Part of a small language model's weights: rotary positions, gated attention.
Each number is 128 + 24 x the weight over its row's rms, rounded and kept within 0 to 255. Layers, rows and columns count from 0. Numbers have three digits each. The size before them is the row's rms in percent of the matrix's.

# layer 13 MLP down, 128x512, rms 0.174, rows 22-127, columns 0-127
101:120134114133144126134114124098124146124125143131094157124082125122111114130110104107087127121133127143150131139146118170113134110130097153124119117103106133086135136139139081163116135155084127132128120133100135141155119127106102073088152083114086139119122112136133126130102127106116145128121128143119119163121137122158109048196126120133087168101146123122137120106127135094091129140131
102:149164147137107122075138132133158092096150162139136143124160132129169108118167141163157125117124126155149100106163192141124135148125132193142121135200123130116121117161118184104160116157117133109126128126176122108103115125100159146122086150121114187124154138126106146126167160144136125157108156118113138132125107100116098158150138130125102116151153127088084126083092130137138151130127
106:066118137124114121183100128114159153161134170119103124104121136131145109145087130119108114157131117124129090138119154119130115113129093106120127132112084125154129120162124059203138126124166128158083115138131114197146097116117082189138145089126128150110142123149106095134105137120124112073140122153114120150131122158125130129126135122134118154134081119091125133152109127099110151117124
100:109123123136108123153158123129090163106125087185149122091083137125113198105164146127122123081134121090105133156106136121104137103125129144132132128152160134132128175144128163114188117117140125134127139131153085097135094130088112129152115148127125139130121144104119101126124106122127089104090099074140141129131083066122180084137121132123135113152122118139133131099091125165149164109128
102:104106134130094133128095125117138179114133165130102157126137123130079099085121126193134106141118133144157129118127145113131124156127143081115130129138115122094140085118127102106157125142138130126137123109191117124065104118137094161120125136141129118127161129137076099127101124132043086103148123155101109143138187130122123135220133121124154135131160130166183124140102129115120196125118
098:143107118135146126110137131097126164156132127117153138119107130133159153114193158130105126091127122093143142130132117129107111078114146142142131122099128149118115152152115130114127130140122134127174124148157112091096116120114153174118100119128140147124125157159129135135184145121192149139106145141145131153135128134082153092080125133130173097151119135093134116206101138179149152140130
095:103074109125147119161075126182164099129137130152119159119150127136132099165098134161129182126125111105144126058065069109111138142132172187133130126141165139109127090119123096148147124138148120110129121113159126124083115123108114102118150096135143134132141099116141134126131127127080147137134147124109097140126149079125143138171121118131089107153179117126125078133129128099139130127126
099:100168135125117128117129123100095138143129119111114101147138120126090179077144150096121152139125140119125120177107123188121127124131105120129125123108130129119136125130139149148128138082131127104093131115105123121172145115112113130141100184125151087133146123132112115134119159128103068143115151130149083131123158121118139151127114119138079128166090128136136151168181134127085159140129
105:121102120116105119146164130131111097083126099173160136124133133132103090109116124098152122083125131142075139149078122022107122119126121148138122129090168135136136143113131119157069134095127123077142121126078129141109155137105120098122094121125151127117127126136158120134107139154154098099122084085115120124108145159127155093126141122127124118126144115109123105095115126132155141119126
104:115106124115110123057123127108085082152142107092175097131128125130089151095137148129141107101127127121116172107103090113153113106117165106114128116156174134151125119105133142090106115124154126143074127122191106117171086128133133105099158106133154180121124103176084061120108143141126088131088157138131075060117110109080141030151136137131146139148119120157083125086137132137188113122130
093:128140116118143127099121122133138084154104150139147146154110138129123147112110135127145157140128120123127118123118146158152114097142128127119119117088173131097145169080135151096189125080165122094094127136172098091105110131112096117111116117123106107139139102169111133128096116140081101107098140084154109123135118145112099133110126133118143131139156123143123107134142134132115106105125
099:147095122115128119149111131113126125115162116103113101117111123126145151120141150125127116119128130158133135156073133126139114131127118151122130132137133146129124073160132139145130116086113128142147135127143106118119141123140091133102160124125120115123160110139109091120146129109115123094161144154132114184139131117159113097126125120122160164072088121124026120095073125097133101127129
097:101129118121141132119172120173111148154141093094117137159112133115110203122110146114082176124117132109136084193120187156115105114104077159117121125082118132116124153100124161138125120122105115175096120130057121199163119129154124142126147132128113100127130129121130146139129113120138130141156129137139133141120138090124109099131148137122119086136184133144128150123148120102133077112135
101:154148127119114131120111121113150133161119121142147107118105134127141135132127186109105113109133134121115102102122092135079128104143113191129113129141157124081125129088131154124102136126116125086148112124156111150090072118169106078155144139125144133130136156106094085124111083145156129116143075085159143122130155127146108184125119131127098148101153137087132038157073128096109122128125
097:171126121141086133097104135136156134177111129209123121160163120136132039135090104130076135117130134100149148112151096057116114119112104149118124128121119141139124062159133112076139128106151134135121127131121103121115156125156165115133127098128096164129140139156108165141143193136102147153144110085114153142133138102177133121123126128129114158147118144158117139109148135137110141125134
099:121135140127135133189148134137151108144097141090117106133106119126193138167097122117162120099128127157137157175116131109125145140145148175130137133126108130115138126167146117133176133125099126098135138140142076153135110131142159134117152135134122132124131094146119116117152124120138094104136130108136144117149100102085104125108132126130138141103165126048064150087086131154196091124137
101:135136113125139122188101122108164120100119167079090161104097133138089135084122168165154107140132129126133120107153123222123126097122125107119127124130175122136125179126138154115131137143141116132111116125098113109104094133130142184124126131125163099128134107087122122129096116101153110125126112115126105139123147136138113096161119121127128137163133123110096107175079133159116056123128
098:130115126136095119095097130099155102122129137110136149084139135117157088110158166112144149177120123091082130120125053089110132124120147089134139115141110121112124093104119149144102126155128139103098131134120144101140122126089123150172151177139187131120123079095138130111169126140066128105133115100135116133121170105156118130103130126127080134087101125107109115121078139148094156118124
095:142113118128143129122108124123071157107118122136107094142139130123107082171114139134199164112126138134147112118085130146144126076138135193144125140079116128131129098128129177109127142103137123136118129119116156115100116126129149080122141128129068167122140138134149175122119130116129102103141103126132112079135129124143115214150140136122101126126121123183137088100147124119158204129122
097:160142128136059143143130119124144118150140158130197107161156124120141117109097149147142101092126119137091138106170129132078138144116096170122124118107103120112134146102113123062133124195096127136110135118086069091138144130156117131123126103130148142129147156109092128118124158111069148117101139141141095114116110100119146116106118132132111114186120124095077198154116123117111108137130
099:159197137131126125142121152121132120118135165136117144127086116131112080121129118110140111107134133109122133176115144141139126098127097131133150136137082130139139127140147107127145133171123138156116135121185165145136182128109076143152115159129114145126120155140144099128140177119123194138176116080150133157120144136121169102161140139140113125107148126107098158163153132099107083103139
103:140085127122122127089116131139069172168100157164095157117129129129102103152159149184128095160133123115103098162114152139140111162142102156106123119106095122117135167088135076095105137133128130078160131123136127082133117137161182103142116109128123141123138130138124149136128144145155158149143117110134138131125120105112156125111126135128153139124149111130148075149121120104062147122123
098:161059115120103133109106119079165126161100129157197109137165117134149104147169103081168133135130132123131149120117100157133131110118173122128117140130173126157127130126131157133138136154120126086130132128177106170143161124110102172139081111120109130140147145146139092125147116115148115147139175147114158163140145192099203110129116121122131148133120127199096152182087119158133105131124
106:089161120125154128166121126124098139125142135126101145092110137125120144141115183123145118177126137162127153128137084146146127114131137142128138131117107113135121131123130122095137119144189132114091129120201097141097112140096156105141133143124115089123131132119155113128124153120133132134142200113123137108135128178133141054104132120135170109129189125144140153152070123153129121120130
103:112124134134092137134110143121090124129118142114113198186128128135091159141152092176140149133124129096145119118122153140094137136132157079135109132133121123123130142136115149148163126102143121147098133124133098067165167135132164144108094132136104155117090116174145134128096092138139127207097147150134164155126105106163154143123134136130135145129152130157155120108082131188102131160127
099:119164137134116130121098133117116082121133157124109131151141145132111186170069114098104124155127145146126138124180155124081116146112144142119123133140082133143147125103137139161089128145124117149114130123127102164115174126121095162133100127136117129136117108091067160136147131131132070164079139141111147166129154132126086174144120135120140083150120151121164130178135124119085144142137
105:135139143132141125139111128088171125130137162132157096189140129129131172106127089107112123082131130098135182123102144147171111155117124118129115125089136134139132090143142135157083137127138135083149129125078111069156159127139160070121101160120115138139131116138127127126146079139137080155132139138133138122138125151128136174117136128134130159082096128130148109149156137122134136144126
107:146143123129162125143172124102140122148131139156164144083124132130122170128184118080145113160121122132148101076131148083150125132126121108117133134180102139139142080131130137112142130156083125102107125129180084096123169119141124124124097083134158100127119125104107126126105150136110134075181121129122101104134112115079165094135141132125138107119142124160080152129143126167100117134131
096:126143120129149124151093134127126200115143157160130110103164139138141136112123137079140085127131144095147147105137115107128133105119124186134123131119123127102114103121124117112136125078148123112133138139141077066128087118127097061128077079137141123104106136081168122121050130146138106130087183135095156126134136085168108131154140122138166145093156127156126115153124129146092139134122
098:044100121130138126066110128143102125120165123122075142157164120139085131118124160159107123165132123164119123121127097130130128146125146091136128127109139125122116133174106140148109138127139141130162124132075118124139100130110146164157077179123144133145132123099154110125168117135135109117154172122120140178125141123135126131134129122131113118140153123116142133164127129114109149134125
102:166091134128170134116129117153142162114111116144113155143145118131095134093158175124066137121117131163094109152133128115074132156129168135131132128067129125080117130099109141128101131151132131109127134129189154126093172132168068121147156115126131150121157121071197130128128121131144135119133141091137134094114133103150153152136125123131127147108068122116153101081142128118164099118123
100:140092140136152135131143120083147151143133153149142080139071129136151119133149173142071146132124124132146147128095120162164140165143093125135142136131135128120128097113140111105119139078090141126123128119166113117124135143185129144115153086121126153112099125153150152121136136106115140131101087135150161129128167136072121100131132124138185092095121126124108102119116127100111163129139
101:130120135127115131127068136119131170112125156066120099096127120123089107143094085121125119122133133121121070160106128091093135170121164123130131139115093142161134147122138127134118135131139118122098115119106115156167110125154115126127119091129159090140124116126143079127158105126176190110166157087130102151124147168120151088112133137119164148159092106203077127119124125102183124125123
114:121130135139154131151104122098114152077139104152129123101093133123152072121124113136161127150120140159136181158166159168146129088130126130133125119134103125092132148114128094125138125139126120126159126121162153100090115128162163119145136139138157117120129133124161115129123162108165142160123125122129126122123110189145150081099138137128136104119093122173210106166174126120154127137123
091:143106123113119134116131128108136128112145100143094130095067131124130076131123153104107144117119132116146134111132108092141124123138157079130121129168138136144120079091130119098123128158097125140141116124105150137138125141126117173149127153129113159142125142128141144117108127137158132083097108142151069097130082143099166114098120130128094080105079132151125122127124117136151037144123
098:108136126136116138109172135134130133127126119094123140106201120121104103116156138099139118120126138133140151120166083123149129097122109135128122137105153127104122107087130143173109138096158123095159129130099149098093128131121169171120188097139147133126126177114134117124170106134132133148115104186134123088139183108127136116107130124148163101118127129111112168164141124151152142146133
098:177114120133164124112142141119099123096126159113163163125124122130131046159111169114155129167118133103114133097138139081081133108131136209132124120186144121111140092141137115141144132097118126126171126122115168158106182124108106076119115143130154135151154131128160128139116126104124119146158102129133145177134089147160126137142154121122163059124142120101142113095105135078136142144122
099:116144129121122131124151131097162141116136133169140123194158132125137114127160155192160110169121134107172180172128168061140147145122154100144127134140114131094122125120124121174146140141168133138105142133138127103162157115134112120108115125140172176111143114191132153128086139145136150093128158162118104172136121099084101165123136121127090108135084128123147130103112128106121172122119
109:107068122142138130164148130092109160158124130096176130110131128129094113089133122125150107146137123125112108138141102159133137159123154113139141123095117125098127152113122063137188124120099128200112121110135144170142136130080131113100107143134152127119099065196139146134080084114184109133168183177141119152138130125131126154141137125140180137095136132167120149143117122131098071131129
104:141129116120152127191151118111179169136189101113151114143124145131101099152162134109079115159127129118143132157139141124149127197120155162129134121136168118123127130138138141148106120127187135148159122128108101109148127126131132101098118156132119112137126171111132134123152149097134181124148100121122107110142057128139111151153112119135148123147169122131101107138136130075103182132127
096:183133128122161126160117126137140087117117125149141089171140132126098093151113118115084113175118145120147177162112143095118122196117147106134125137178105127109117157102141157043186123126094133149118133114189152121167119121136129123093110161120123083138152157131116144125105148129116111126125113145177096022125118168078148149099119129134131122112103127146139124128108115109094164140131
102:139176120120137126107123132181112155132100102142139091131174131132095129134134158103154095137129118134091103125078108077098143121136068138120111131118156128120132085107145157139104139121122125119112132121168177159156132125106118128116092148124100095129145122108173133131093125109153146100164133138154146153127143091115144102149140121117151199105105117175098181128141118157222117123123
099:110161134132133118168135139150123126133095067129141153137135115128093150146111072175136063129122124122117079111167083168200137112122119109121125138137143122137139130135125169181080131168137128098135114129076101131124158123085144146142117180134112106136138139160156105124206082112139102151108145130144108117143170129134124093156144132134102153110174137108166141119094133150154152134133
106:143091139133123127125133147132080138119151131157098117116158125128100134124136157108158134138119123124206158103087120115123121122126086160146133140179149123130131137110135091099108121071143132090080124132090144109099111131163138133125170126138150179130147108144128127121150149114156111140162109167136093124137146143134136160178137133142160130156174133138107157143094135178143137122124
120:137109135131167127150133124110114104194164137122120126130122133123159122154075092114108154184123128143129144098152123115138123167138117126115117134126102125105130109199126134117108124142143125187173130127118107130096128132114135131103135077131146134122130154159121120132109127125098093146149164126135096142136160152128114127081138136125109101151138122167100147120136134095066173148128
091:178171122132152126100127132111154129173178140123134163143118136129117143121104132123127121157135125123090086080159104141114148140146133137142124123143144130103134123144130113138129131154094141170124121118159143138167090127130159109122164119125120132119128135113126082125128158100039075086116157111128111092122148097105132116144135120136147080137148132098160103118164129108164116152133
092:048148138120123127117134129145076126096123075117066104133155133130116121127119081180078126149124140131134120125127128077142122142132146146138119129113134119131129101123142130128099123116113134106115116139098102117103115118145116095143145138125117129112179123121098110145105131100104128119123177151143080168129077086086125169074133114141135138174087117166112129096100125147134163142124
106:135099117126208132122138126128112120136089110089116181102096126126085101125108118125137089119126123136114150126119124160124114112127048152132120129140147131126123180155134134100077125128120120189099132121141107113134166134175167136149108143109127168121130126108107126136124120142131105118107138178141103122121123179160152143143130130128146146110173121125110127049133131124108129129118
098:112085129138151120189193132109095176143171120121121119122138127124135122112105197132149147127126136179118143085145099160174129125146120153115125125138117122110121122161139156118175140073105119132175114128119108126111119133115142128105101068126106098111113131129115211141113122121160104099144176092093097116133098116135147213131139122118126105134144136111160151126167130138133130127133
093:119162134121131136100132114115083139105126147104093121102166130137084121142114099125197169114117110111082096102095108129179128077122095166127113136123157138118124141120124173115135138116143118124086128149130139149098129129175154172127149137113158133154147147081117153129130157119163149130128102129122132117135133155139122157126138120105138173160169135122119099074124124069106103132129
097:081174126129104129158128141125137123101161107142133150173093123135112127128138144149133113094135119143146151183068137128136141145119122160117136134141172125127126198166132091080129127157172125154111138138147092155130138119092127153120115085142115134129122168131118140144125105161143155115187111170148142128127147149164126089160140134134133082114157138081100138149129127141158104143139
102:123134127120194130143108111169167175151185134128103168106097130121145146131098133111132102140127130162163111116178142118117124140111098131127128133168153141149117095196135150136144138101110130089154130138123121116118142111149153097137140083121145145144123171169152117129107175114043127153149102082128104102131115150131133133160140132135124113111174133153128097107132132077092135128122
109:126175138135145136122150130143132091133148148134140123164126127137104128123149121154133106124122130122161091120119117106148122084126178138133133133171087132099126195112126131144152121145187130124122137125100131159169088137122129153128114161131106138122118101130144093130108138132154100115133110174118145131133119109141071168084144136129096154163113128119150115126085131130129157131118
102:136129138122146129154143126101092114135157117121214062090139134128150098149121106101177097124123124169130103074197129133130125152148084106130133120116102145112131134140139104098158114100084126166146136139161095143089135127104131121141111105123133122124124100128164126109165102131201141102151151158183149130143111147123106137127129125136100118151106142156130131064184122167155161128131
102:100148120123146131063153136127152145130107148193116113111108125131131181173116095124133106180124136154187110128157140099133127172127110090122129133178147110122125137123129094133124135113133129149152116136154058148149155127098192149132134119120122163118114166182160149138097174122160129151157133137151094087130120119129079086141120117125145107108134120130101162169122137105140098148135
104:186124130139151137105173143181073121098160110098145092133132129127118153125144108152135146081130131108086109191128140103143129141149123109130113126092134122126127120108123155138119129141085120106110123136165151158137075136141120076151151124119140082141157088081150130129122150089139143125109134099123135148134096156180111101137129123125124141159134123141124111110121127144132078131123
104:126147134131094113150099139106047139135096125169157112097121135123095145130130096116128140150132130162079080124163093127110124062131101106126123133151138114129130122120143163139060128126159120092146120126156114131116118131131075121095078083130157163144123100136126151119115102117121132168133099156122137169135123142086132141140120129124166065141127127112161101096116127118118113138129
107:127074130133140123101173139150088119096084102088109134118135114133130141142126125134079119139132137138121158134125144172141119101134160067138136141113081127135114160162126117110125122159133131169133126121124188061150146137111153140164145113130153131126123184145102136127095176130127125185064118150152110195127155156138162121123116127130110097086135126130137153138120127110164117134129
101:151079142127118134119203128155195115074123144123115111160058139132128122113073081108079126130128135140146156146147157126149146127148153117125133125106130124099134158115140120194151121152153137144150129131142131119165104132116140142157095145123115086114099139122139125140114136128104175138124127113120131122125161113058122125089130124126140111104187123172109112148133123140125120132131
108:092146124128139123154134128126140141109169137058101166122123130135152133177131039127051115132136128139167095142133139137084128118123122092119132123115093118130114095116109171092083132121141127114122120147086144129102129132106165113112121110131104144128153125098116150125187095170110071109131104150117131094119097136117115110137127121123117135122138128105094119137132126093067085123133
099:161120132121157113112131124124150126141176110153149123132120131128138075102140100145115102142137123115111093124101138134105114096126110113149131118076103140133122116139127100111116119103127119147107122124161120146083101112122131153109143093127113147124109145144103133122119144155132144096155141119128111118122118134101164101191108125122134103145129124080118112117145131124089137133135
095:137132140132130133107169123098144138115155142130147087101136133127127120103106146169114139094127136142141134141101134112145144176129136073137131129083088142131131105101134135157080136158152134117138120122091108144086089141158177130129129102124065156108098131111120151133172100127122109125116170117134137071114130128058201166120140123144093154124109119135147131162214143121160108128116
101:090092124126147124093121132067107207120133061154092122061117128118109149144117088083145148103122124130158128112110083145076124127123076162129150124120084123107119159131130101082112134119115116152165134124187113173070117119113154113096137142130142113113151139089142138126193107157139154111104129128132104116114152160118086131086129128127161106103135131154097071150158123152107093115133
103:067126144130118129111140127107133141145160128105094115143165132134103092114101131126080098133126128123107115162091156134121123125122131153129130135121098129140122185166137162109224136154128136106102133131127115069129156134091163083155113174117109104134131142164144115122121136093132141117144123095122124059137158116075118145099144127149076159127160116110122099099075121160141112139128
095:160123116119137116071116133116114094109153158126140132102109131138069143151135137128179105146136128073146114125132108140134142134128170161143139124152159114133107128146122130146170131137112130109136124133138142161129149133169095150131219127121131140118153093181131103119129148153135113098118112106120110140129092146125118160069115124116130093153142135205092121148130134107101122131122
112:151153136127099127086103133076139172126110095120155133147090123127151124134145127161154114160127133176169123173144143149129125138132125164121138135175166124113142173162132099139112130153169119123183130128144140160160165119151134172160142188133137078125113126164107124138125136160158198152138127177148180161129134122170114132178135144131122140111079127134142120202105128075111155140122
107:132128112131119125152087123136147097119098139126114141095114114128122121111126141173138079105127132101153146116114127126137116181143156157130134136128210129110142100152134094073145128094090122172183124131108123155140120137138119154141117084130110107139130145168128148130091112124113100170148128084103144119133196182159101146129120129140170139109157126093128132049100121159096094127125
101:142132133124132135110151124174107144092142120142181128095116128130150143121184167119107171143129131142105158060150142102156109069121085103121129124151135130108119146111132128077133127151104125101086117123149151126128132134121144150130154164115121150138131114119092120131096107120094132092139149178121090113116063135116115138077126137134096096098060146124180105137095125077161175125124
095:125096119139106113141123116117144120147073117147131131120127133133130118099076102131083118132129137172094107151106142136170125091136135069124130131166133122101142105072123151123127137155129123121131136115097090160121108131106126144136058097120057153127135144129076102126105081143088090119106130072100124129133099131120078125155131114137134154136154136130106097111112115125108127121124
100:085123122143147131157141118118078102087151108175129081125093135136094120144158166162092112119134139143135152096099086151155120125142088113113144128151103150135127106117132115089152121130130121150159119127112126154077095130099178156121118139122120161139129132200147176124162057096131103113135133108146126118150124154108087148113118137121139082152065127155167166154122123137177153146133
100:125102120135135136118115127113130116079136108097146110092144131137162160120081115147126158122121139133169162169125117102121127127136108194123130140138069126139113137105122148138154137176110133100112142148103163150173173121164168127151164102132136144132139151116136121125105146126114070130097153141118127093129144158145132156090128116142080107139154142109091131097136119140112154115132
090:114152115137128136146146112108131146114155158116136128126072128120126127132130116132094106163116138106105134108150128199090111105123140115135120126150176128118118125095127123150174126152137131116170139140128093158166183142133206055170127126136155115127109131133093173131140124141124079105175106066162154095148084129128102096135142134119160121116138116121152107180141125112079149122127
095:120133141125116136104135116106123146139145145093141107096156123131087129122117150094143169097132140126163122181092105059097111106134135127111126123101125132128127131111134099164164119132121125147162132131137125139152096132141113102110127116142129103142115160135118137124139093124136048196138147096148152133144125138139101127148139122133109107140112127128137139098105132145197135116134
103:123098131127173118114157120144131155087152142117130145139063128130097137122115168121118088112130123069153168131138126150169127095148156080119131128124166133160132135133112126136141126112115121144072124143161149157082124127117152142175116126122121160133143152119145127126122112122146153177183119105136106136125109161168155140147144139130120121107104121145147152122138135101075093133120
096:128165148129112130135103138151107185150174168106083146127102116141143158130084083071124126106120140149126159143133125182117141130138080123132142137119122120130119150150148087089132134130062125171119123133136162110149149136100142131152167166127116130127149140119152158118133157107128142211114170185137151154125133146114154125148130125141129130135149132146094111123159136151112173141142
099:111153136138124133102140147167105150119079143103143149103123135117152175126155118130128102129129132125153143165141245168159140164137165150120134125117120126156136137150125165147149124169176138140180131114166092150135130140130130132149119139128139162118136148147153057127121124135132179120162150157140111134115131141157119111104136125123163144102145138105137113104064132134136092144130
100:145144142116146120079197128066167149114139128143146061128115125128175118175124167100128096127124129101111133123154120115136149121127119140123130139144133126124124120159129128133138130097146131096105127145132159145204109124137097128104119142123109152125120145125096164125116106117083153172184073149114149134139145115147165152146130123127121090170126118132130092142076123099133120134131
102:115144125128145119121138129143101134061089073111139108199124110122103124120139094146131086167132133111143140114160067128073146091125101165128127122101135115143141120112119149096107144106129136133098126109115061135117124112134113128144142111128195137135154160132141086120149113103158115134129134111140066155130153156123111143134131121149073111107080134102118111136156124067155154143131
105:156183139135124128175134137067098152107134051165127112192153127122134127154079125158166155133138136143150139176110166106117113130121164182134128133162118126105135132086133102129167137093139131141145131130083137158149144129146092099134143139130136107107125157110135131126064107124149133138161136094126136106125145124149121157113134126131137116098137145123131096131149132127152190138132
096:100110136115119120177113131105120132091138125120105146091093119127130111103112189166163188181132130127099144090133137128122134133122121086128123115147173123163131168146119115103147132140134122136138114133077139149106164137150124089096134155124179131126094093156155117123079146126113171099167182087131114165134111192145189101105122129118128135145136122105125107133144122155114121117128
107:112107115122133125161178131134099124139166139110098142101100136133104100144110127102087161151120129116109127137146104134135130153116147141136127121154213138150117119114128086176163120132083120125129135138154183132127153125062136108147185121133136069134118141136103126130137122137092118158123139099145141076133150133112155099090125128135172158121176130115114086080123136105127151125127
102:166118120124120131097166131169087119141126087128191080175099121128158187176168139111125099162126120086102111154160121148121134135119109156130120126134117122110140164116134160165134131092120119176174129124117087109102166123162148114114133103136085109143126093121126065129140120112160101188176105165111079105118113163170106072147115133126130105128179132148117136143168135160119171134124
103:092102129128132139067077112148142122117136166093156096124175137135141156136147115160188114122131129123124189037080107135130123110122121118128118143120166138098117130147135103125119119121147132107126137138090165138193126132158069164144128097130123144113146136149153176121152108149134121155157084134161146175127085112141133138145126136124108161147164119155144153123112122138164116119129
099:137166120140134132123116134098132174177129126147141171129136132128147093122113064134132116109135117105134131149096126132105124101130179115136129133118139134099135075127131123119117117138106142113192137145155119134098068138138118130111141109142135127127138097132135128125136128145117117205116103085106189160137111129077109140156128131108160068120163130146150078170102136137132135130118
103:154157131128115126158151134144129122144087075118146156116151123124105181118110164147137135160138131099118115086165127188105119128136144106135127129128157127153133168116120119142110136153123124109155126134122119170129127127042091081163184083117187126146133157151134100129097149103141166110129128159130108130121136163098136110118124122124127130147139131160186106118095127095118098132137
096:155109122121094127131131123142168106074136165128154137077111118135150108137161176127122105068121121118145148133155156188152119141124152081128122123107098120116145118164117127172104130135130127154164127124145067080166109117117086160113077144123105085135128114146163122135180113140113160136117115122136124098125165128155141109131118130124110142078165114094150154145109132165148152114123
101:176221127127108131165131137091132147121125141085185090143126134143104156105097143077128157115125148125090102145147146165183127158126106118140145126137089126108134146137128123136123131063109127144162131113173147092115099130190118124131187143127137172114113143130179130131109076099125137156148086052134146110128127122170118163142126129120117139114100142092131163129163123134130133144128
104:124099104124143122069154128123092085145136095114154112113107135125133105122143125143082070110140125120108104137116099133086119095134173119127122130101122138090124104146118100161133120140142133095102135125128135173099139130105120131123118132135155168145123143105113108133138093141130142116097132176138100112116129127100128096108128115116158107106139126102150122160167127131096104113116
103:093179115137132124138104123139158166126124113121139109147092115123133017143113158079184140143119128136114148109168095124175125103121126102114125130165127122137123123138116112097166132128105127102088120132119103099163123124139130104106150048126103183107109121163119114128110111137075137121184129184138121136135082117181136133073119126117095110108085128149089101136145132110126126125128
098:150091142118146118051174134133114083140079150091150165128135126129124158141159093142068153141118130148110103133142106127168115127121130100124131117118052130106140115154123145103139134122117119153127123119074066108073111128120137085119106166127113097141147081123142104123118137124168097155113178131127127107112141177130100119123130140122137095119127130116084077129159125114105114135124
098:154126123127157126142106133154092118132123110103150117127101132121115114175156138110101161135132119118122081106117161162091122140138139084124116126144138130109132108125114096154128121097151137139131126126062155117116148128116114152125124150130086138122144119114079113131178106106129109101134104104118097142124125168148156125124131130120142119131137127113155124141174125122130128140124
089:109124129131151132121146129147096153195135098140146137164088118138131113111176119172135140132119133103160124131150171148173122145139102112112122123158116122125137175110126119086148126192162120137089121135081149136107135137195130139132113115117128057144112100129125095118127126109090120128143149126103112123139157113101192162167131125108138076218156121143118113161097133125119174139124
103:136105128128150135135138134127215125188120222087112095102132108129129133125146127111131186159132127104142131164095098112106123096124142148129118130144114134105124129129116099172185128124129124127146122124111162138165127119134123114101152138144159171148136149188162096141128129133129080150144141156122144199123123161141141127149136123130113164128152128138130158116094127169122159135126
106:129136130128096136113120119165153142114132168137146097043147123130148100117103152150137166116126128164126154118156123132118129150110097112126133128081161131105135164168137129098139116161146125177146121127111096094165120131128161127125102128127105127125134136141086142118170156118171150124125145085105105119127120095155113121160124133129128146163156136059147135141131129164106115131133
105:174152110124097131139145123089105165137156091108150154173101135121117145117102098099151113127121138136074151096161060124124140154130156162117137117118130129127121166114128135103147131116131120153112120124126109108113115128119079114096181138125151132131140119059103139123123165109136161088102168115129127084128162097144136125156125112125113068139151130143094126104184126136156145125136
090:134139148115102136133128135118162129133155162103125142115128124135140110100149120092186171112121132170132148152156118200138117151118143139143119136142108121141129114150134108139124111096195118103137123145136141090115161133158124115133158114147123126116090132103088159132152125147123128096136139113167108134135145086177173114153146133127177117136133119115127113140116116127209159147126
095:095150139127085125170145146119138065091142125105131153135137112128113135158122154172105093125135128087088134128087161142113124109128114101133131129111145128138120139148129165111134113110162126174111126128188097129089138126079121144155084137129133112121135086123153130129126082127095109070077094189138126118124107128145139074163137126132182153152125125158131104127127115125117102116130
095:140132133131185135086148127111160167104155137141102136159097132127161175127164154143161082101127121142125154134133140102141110078153138140133127124101141133140142148141135099115125121115153140074170122140166124127192115145136128108132168115135114157110132122129169114130074117127134131125144126097128100133150150117127118166149136125131097153177156132109175130098136114124151146111128
100:094153116133123122149065126122115165081129097117152105146179135137096120136089128164093138099130127146127090067073085147125141148132127164136129128126100137141129088125113136128135122112098115091137121115107089118113109132177079100125150120119147093110102105101130089133110130164146080127151114069100143108133127123107129123090132126131142090158098106105097149125097122098137090115127
103:150137127126111129145099126084096085126108079158145119107165124130127091147115109143166123110140119107107112102105093084133112075129084120119120132122121124120129163091123105123098133100120125099062126129150138111115074121142086156121135194129073094119127086120138138131139105122081127113112138118149130141124102084173122151170141118120056119078114141109182122103128131151122146127134
091:102126133128169128111149132111136155109155142155135115136101124124194115159099124100114072136122134121109126140122095119110137098120112113123135135176088125152103098123134163135095135118126124155118135137152112081095083133100134128147124127130128223123119122113126160138098128122080127129181146113137089138120121136100157125132127123126082109147114137135107131128155128115078153121128
098:107124149123177131126114129145104152123123120134100138140075125125137047129125160134130097188109134165152183108186132142106145087132184134118127128124072127113129167112121112121107153131129132095171127130102137148090140130150147119129085077125132196125157144132119107139131110105127131108155112159133131141109125169123175135138135120141144173155129109150126132118163139098113127121123
099:115086119134116124143160126157163145059092131152124089112152132131110151142129111150060080070135129104088114120116108179092128102126104131138137120077128126106131166119132170120114128107128123125073136135107153152140135120099091120107108189120106146130116113122137181133143135125128122104100077158126068118119149097119119133124134127117164159119081126162142205131146132200179104128124
097:151108119116121116098131133147145121147098152091138147092133133121102126110132135161156088130142129149109086160169113114084131114121128097136135117172114113121149162124129097175151129107162143153100128107181141103114093131119159137133141114121172147130110137137144126123089096120123149139180146177126106113124098110136080106104123110144230125116135139121115157145117126134122095132130
102:130142129143131131124119124142139118129131120121164153118138139137081148101134113043123119110137130113116092131141137129117140096138160160133128121103120138140126115161135170144157136118103130109080120131132158162131143139134146112121137186138101140127105107108143149126121145095132133148112138104136110140128142115133115128114141121135083174192127122122127114093166128083125137125120
093:107109101130190113128141119180104090119115153169147068135153135132137138109136111131125111116129129141168125138130145143160127122135107146125135139175131122107118094123127178150117138118070117138165132138097178097110098124166082150139178145134146053129129119161144118138105089091120131150099132136158088174115146156135113148148133132130108167113201134124136160128149123186126117135130